From a checkpoint of a small transformer trained on Wikipedia.
Architecture: learned positions, no biases in attention or MLP.
Training: a variant of SOAP for these matrices, 138M tokens.
Each number is 128 + 32 x the weight over its row's rms, rounded and kept within 0 to 255. Layers, rows and columns count from 0. Numbers have three digits each. The size before them is the row's rms in percent of the matrix's.

# down: layer 5 MLP down (transposed), 512x128, rms 0.214, rows 76-122, columns 0-63
# up: layer 5 MLP up, 512x128, rms 0.21, rows 77-122, columns 0-63
down76 106:168137099110118175079129106124089144061161088151151087137198078072091153157120145137125098221099166065140114176146119130133124143094131160057109135086079111153105141100155179066163175135158138
up77 112:149127075181142149119121159122186145130118124171155149059135099128123094112102157097153123116104129096151103138133112085197080129151101129173164135092199160204123152163093150138071137137132063
down77 115:138076096090097108176136155099211091149155074164077141137132089096152096118184157139120092171237162135134188101112187098130081142121142128126135127103152151142153160060109136043101139115127108
up78 100:143100134132177117088071160159103147127132091159125208108119065101154198130107092097156141153114079128125130128101119136140073106105081176091136150147115078151100194113190117129108139083106144
down78 095:125147088103090150171079116119130168115128097117134089187095183151156111162128150140095139089141147118107093060130117107131176135167045127149114116114142137155196134116151175108070145103109149
up79 110:170064108116157160129129160132107162147182123147104134113116106103166101146078075159117162084127149135145134129121164136123140160133133140109148152147203162191110144157136023112127092100126096
down79 122:163137144133156075153114076157107076093117129165113146104188110095134173139114105098111071091154149164131139133096154146104135077180177121161131108108135097140127113117107172163176110149118095
up80 108:102109166142163112110158082110126117163136234119093140048107103119130129161116151203130143105206106079126116157179143149095121125098115152152136119123152194098135125109118127084125135146123091
down80 121:117125112111122184087118191112161144116073110137122138169160168182136121126134183130118157056048092193083103094089104095135132083108171107203079116168138118119137126091085082092110157167136136
up81 084:150079128054148138131127120142156144144123118135061135107138124106162148091099101090161104149181106092121132115125182141159226087155126096120126130074136105155131087074107147194093121170141121
down81 084:132173104179092083158189143031159120159150098118152086100166133141073165112121130140110174122122145168139105134110105112119132114108141182132129097162152149040104154141089084126126126147087105
up82 090:125172107152169144100158156098108094137094093150067138099119174152148147170119179183182097103188084154140097116123178146212168157083053163142140107094089144120113150124096146098141170129141143
down82 068:116114118100052105121110112150143125091186060133142132103066104156094137094141107133100144113113111155158069150149107136053110140194132182080153172079104115180128135095137171083089106064112081
up83 102:136138155149118150168127149094122120115136152091157149063116096170122116088093106129090120106088081139158164139088106127171145125188142074123157178129136107091117130142107148108148141135160151
down83 104:142173149169173070113136158103160071097151061126106116146143188079136129136196125094127118133129216137141145126088138175122110149211164091137121130114141154080121128113133116100149117179156096
up84 101:138089156137079076138107099137186159127127090126033133115149052087133126101116103138096173137099126129165138148150099142166130125107133129129136147143073096077160198152108119146143105131119135
down84 100:085105129146125103129103085108181109194116104086138100106128129154145125120109072108129181129159125106167166095080240113065082106152088220147138153130147088103178142201114161115099135116098088
up85 089:156128135154122077127110149113131138170090150116133165125116112116079090142155191118194088178097123123169129058140101138134083115128120091130104106145087125133114166167080137117132107188138100
down85 085:174142149138139154118075092115152098121103110130150121130092098114155083116090154059118159107093100088167189155060139129163093065121140164156111116078186087091118123146099096112119110130085129
up86 087:134095137099137130061119133154154145139095136158145068073118180122097152113074120138179142144126104106192092138135070169110103094111107126132131151121105118050161134091169050120121197153099152
down86 100:112146119186101067104157129090150158124087127114143097091180129099123172168124123148102119140163139172120112148092140129171128126115152108142125143123114103137131091155187130083133144132134054
up87 096:161163145071127137145147128152137125105115147148065120049094125085095082156147050144104163136111177147143130113145161136138089129079152091135185132150177107088153054082106124156119172129131101
down87 100:108106097047130122142098119062112074173099146072146107110087079134166119117131091162176117128132111107147137124131232130111160141205099119152137143110091112174117142129127124077133120131142111
up88 105:135175121129121130147159137151091175137056114093150144056164104161138118141145124109123158072135169092092126118166083141163104120185090101104133140151219102142116134166153083136097073115047093
down88 107:134108173123104162107086135157169085050109139147117163186138112087147062151093146145138122133098080155170145102098113136054159188145151150118124153064060152154144094162135137053100114131148112
up89 090:169145171083140159132180239097116126110108056137121112155135099186116159127142149087154117099130133160098160099175156067080123123147170111153137120132146092160130140173143142107165088095117118
down89 081:119112171184133147141063086134182092168110092128164189161110115166106118125186095104121162154140066112125156109134103151111200106170144172138154096096145107167127151112172115147110146092167075
up90 104:150124158125142077101113160139171182111182106195116137081134084204151186221173137150164099106155059128097154092123126137185121090104098100095153147091136221169126134125119173124143175115147115
down90 091:160132125092119124154135088063127112120164195139141104095121161167165104072129074134139166162196172097156139126128096097095141122144099147161090133116154110113134171127149186120145102100137103
up91 100:151181140155161090121122142200192093134134205109121086121121108124163147109115107117144110102159139117171191145193112102082120093162139181100125107033098093151135179155148159124037088130124116
down91 102:148132148135102172144135104121186143091125221137105103075140069112121063158151160093143128109138146128094128124153135115184100154133152157106154102184208085128136168123101080091127119089098127
up92 109:141081081128114113109127127148123116167133107135164155158135113111169121146059110113132162140099130125116151174188073119107113102075165189164147141137124144132109153175094109118113092122150078
down92 106:110129087128101152124149121137102162102184130135175098175146130102142106123092213119152117095137118080109116082197160053140114060183135123119129138188115131138071110127114111134153158103139138
up93 105:172099175064145163145124125136141136132129089194154143110063103150101133108076113140056109105169138163086133145152090153127083110097143196126098174126103111122107145158163094116100105140131130
down93 101:113181122119166102110095171183154119101115135143148129153075147135113122115159130166141154152107030147103111132110130073087093181139129057115119147117102131088123216113086168121108127153072151
up94 099:109111146096112149109159067127053131092163199100088108121105135208127105075106150151089109144152165139122112157133104123131111097137154119151164124189179135137101167127090150170169115166100171
down94 093:169110091095092115127121151170133138139165157119098136113087116151168115118029106156119127093101104080138100158153135099116135113131119086157045099124060125146161145128132159090139157125090111
up95 094:151129180081131163141065107134119140154041137129144152053177086198124132094151114107167117153122179155108122071125117101160140090181099081148152152147107128172135130101117168144095186123145125
down95 073:100129142101161163065144133096113129148189149138122165136129166097127122111129090137083144147092128166146122166177108152108129114106074110092082169122128101120056171115146160126112115127159076
up96 107:108099068113185146118082113074185077086076131170057162099196194150129121143082104115193134105120183131145116158166118153103172119108105151098111066090123139210121118138151166176106126129190142
down96 113:124092081088077172145107066075156106092138134138106084119159172075157105131144164129195104063116110119082132172104097108151200077143115157126116126136095171165150118168114137097123163118087129
up97 091:123122118109170107149110151107119146148136133116090114110138197126144138149107142111181075137094091151139121130121171121180152137091086098143084106066096194140121098123159114138168200130154079
down97 072:170159140163106119116180107147113126089161138127117067153149131052178173083155077150035157139079151149156151173069072155155119089120185165085161125131168130136142108100146118108104136081100131
up98 091:155150188127150125127076136133139117130045141147084179167101093137141087165144138091246129120196070137126142106114172134183115104114076098075084099135127110136161099145106093142169080159105185
down98 085:129153183055112132122153142115102104100135168121138117101107176159214140081138142105153115106112104095138158179176137158111136132126110109085187121113140104149172157172137150112137153077118125
up99 095:083151145129105131147148148123177078156147143102135150105096113159138168113145119152160056112109184122135135141101092099098162120144069141092125151179145126199105171071125098118157121191182079
down99 098:143135136160109186109142076114145138104175146141141104134128149202131092164134172114127158139087082126114084100253160140140107102159091130142111185160133127115061169151128140080114147052100112
up100 101:149129150116137197157127140120079110097126102104102108086060140155176139134118108169111210125067121166135174114095124174119153124105130105091153150117134111147187099097124150158105135141085153
down100 095:153181154042116111119190149091145120171123135107122165064124087095047078139105085158208117175143149137120106117097109103140127096082117171143148087138119125058146105135109133149099122165112134
up101 107:126127073093123151114127109118166110153120140078151082080159109157133125119166171136135095096096102127140115143132152091118091123193073119104123133167125163144111141225166180130132156151103082
down101 111:124131121141173159074145133128127111121174145124147090110118148138182117098100145062097108102121114108125099076110133146128131128176125122149083141090122174122131100149092142152138108167119180
up102 101:167099186152111139136109171183109124183138164151154115105109114121102123159129147073095158093091126128095121194072152086138148175110142111074173120083089086179104155150101140079161120119145052
down102 081:163148151140093174133099195128117110128112117157098059094096118184141142134069137124140095128139094125089145153042135113166148141158122134137135097135081074118098169068102096119169075149139105
up103 101:099127147138114125129068088147148154126141166136107088116088174165116156156167146136163204110108109097131127188122147180180171148139092141093141084122144153137114071184145102169141131147168119
down103 102:105097133223083104146131092113154112086116096100089150103170104141087116139069090179130123145139136028096197107163126098150134159162175120095110142094139128133127158111163104101094154149143124
up104 109:116120115068121162090137108129147139109129168104081100139098148159042088131075156215102114116097097182136055160185139102139143084086162161136119120158117099116121147099173101127132138130125153
down104 116:161093073147143093143096115101147192125106107106060111192181105123110130179166108136150128156173117132113145070091118088139111179145063090116121115118154140105113095174099143129167123097134047
up105 093:095187121157149128094136158123128155081056106107149110167138159188123098144097136112130083130141096111178129113134164162185127169107091147111097163135118148109108176123143119181171127103129159
down105 074:166142138155110094121168092166178110129200072152121183122156135165114124145144067086091109128101165129073119082099107150084143133122185133084146130106127155138088151079156123133182109128122086
up106 107:103089157111115112104132124135077116211097161148156119137164102134085188107116113123139151088129144114122139092074147090054063085082067134143170107045136092136098209208167124124116124154113142
down106 091:111101107144119114080095107143133145087133090164122098106120101084105141091077156121109105192176137094151165128000116165142155094144122108103113141152100135058117151131079174101077119076175174
up107 100:093130094160158132211098128140133090122123138118135087111139084106087085141043147163082166137093081156176149090157132077168124157145114116109158123130133171172107131131121068079157117096098118
down107 106:084116079198197114124146126092107104082121156116141125154090161142106112138136164101188143129070151177159051091140100111100135119111173158161082132172129117053136116134099116154128170105102152
up108 097:119116178116092113141111075206127160102148128113085145085137181142125189161121094130132151106082057128133157104172099147192171198187145105136143168116129156141170106126173080172111105133158125
down108 110:160126117093149115151160132103130136042176115146150179108098070181099117104102108165112091139136088120073127186103130105179065160172149102121162101130054132175124140089091168171160091142137048
up109 092:226159172135155100176132120089122154177144138094097109097144160146078128100084107211179099081080118073132164097104149161186100147067144132103160076120145051122134108054121144060144134127138107
down109 065:125124111121110155056081123103114077106179130057188114138119158070128064093092100107111163153107122138110141096158104160113099144175129173112098117124158137137075150131103069101147074102189121
up110 087:100148109105128150184131160158121147156088130160088127122137085165131083136169134114160149113116171135187118125118098131093148114141124155129159160162144101068137117105072088137160078155087065
down110 084:082110146124139106117041136136088167118213151110116162139109118137135089182143152144070083071117133120129104133068152167093119128116183123094109136156119065122143129137140192096137146185124088
up111 102:144134123095121113079078155197136125067143134133135143151133147200149088129094100080129149071119106177193140129143115117140115109112120148130162161086135136122178098108160145098121119058079066
down111 117:108070147172219141140161153151093156146144081152168060103224123125099119172152088049150144169099103107087105156097147132095154176124098105137156090112059117141108142159124062157110137106145100
up112 101:142140135074107146187092099128100153111124070089143132124093095172205177119106189147120132115092135148110114160117094154138164155119114077148160129054129063107160138153138205130092135151135105
down112 103:140147149150137155103145136173092145137104130175167087093123130100135108136128121157073138184096129090191148110096134144116138072126128171179093042162090145140140125086054137183154092097111180
up113 089:093155133099136083112110140128090167097126120224128186127175114131107142132141166122145175124110125095110091185103106080079159145105108109135103148146135098140134140136114137162129165149162131
down113 095:161107110128109187124091161118152175128104145110030091127080092173067127114119113153101189174104135083046083179152108157114091119117112112135147141169138129103131120111140093089165155100092091
up114 090:085096113189064119172122102114080162164137164180101113094137100154132187141099110157131059097149160052139117151145176168165131073096089150124131079178150146131131141104133127089068127149137178
down114 091:144180157072166106068195159185163127158160153126089148112130128098129092102126143089162151169163150142170162114060118161121196202126135114123107179128081104095068135097127073110131167159091107
up115 090:104109160154147077097130107101108134203110101070101136112113068130161090104147118172098142129081101109170149141155055079103119112094138108135122071164148113127113100117148130094146136108133128
down115 101:108101175150190126152130150109098153146120103132143107063137148147139138120158068143155125139096096129134089150072101155146109158163130170128139105148091146108125145211089078160146135129127136
up116 101:057088098123112129141191105147142117146100132164074063163159097088099147152150133123105158066124104140128187168115097095094127185169074093100134103188114053077148108117138131106134125134152109
down116 101:106136161152109139071108104155131110143084197059116152184133161121168069146118120169116139138085154076108138157095126164077106144124145098144155043144121144110116103163071167152115091112184135
up117 093:107106148144174094155169193165114148137107089135140130115135143085156118117107129154172156066148105177165145161112118149155139161092109168173151158169127059069126151112093113108153170147121103
down117 080:082138138148137143094146117131118124135159150098138146095103115080108131125100157116087124168104155219192168132130138123103098096167145155100162108054149121161071155142156097085136095118164086
up118 104:081077103091151124156119150152139159094156163173121047124166118093106060108147100129186065113135089142104219132148136117192122150046118083112123132187119164182116211078096152144093143164093158
down118 099:156223118112171107132135158197172164138120182192074125125106129083160172095160109151110110169102146163126118123054135116159100170149165108144082078093119160112109164074137160178152084181167104
up119 108:157087089117158125078130141117145117125197101114157128102151085144147132208192142147141153035162112173134098076154151108133166119123111106125159121115161163169106093085093143113135157113138045
down119 101:127080076134163138131135116104147114150144137153075161099098170118132080096170110131129107010186101110099085091169134135119149169203173146156134120085178129145150111109156074082116121161092135
up120 088:124069141107126108184121123142152154102111123095078095130123116089140179147106121123162115134141130114104066112044127034202113085102138064079082155156178085131129134101143104164141052086059142
down120 082:167131228116151158094081167103161103151166078135121142134086129090115082130140132118192097167134149096146102155150078127096104125138101173156165178131105121073071167196135122111126119132170128
up121 109:124132153119073090109159167103174100082079164053123214076108114122112144123121116164083152129139121119109116137150086105119102112109109122158157098122111150127046146127169149094142168156150093
down121 105:126141144175160079140107129114141092102089111107100112158161115123132136118165141113077179074127075150167156118109150174123131115109128175136069103185120076068164137098098164132123128100114117
up122 097:195159140076096074128116110122154154135108097132119161082142067108135077145091129138129130136105113082116144121121118117160117130100175136085120101190166083119148094150114169184098151113155129
down122 082:163103127120108171167118149143148084185164182124126126153116123111180153111129140129106156135108120123169156118142133153060156103137103126157150197072159172151110227097166116085139182206126091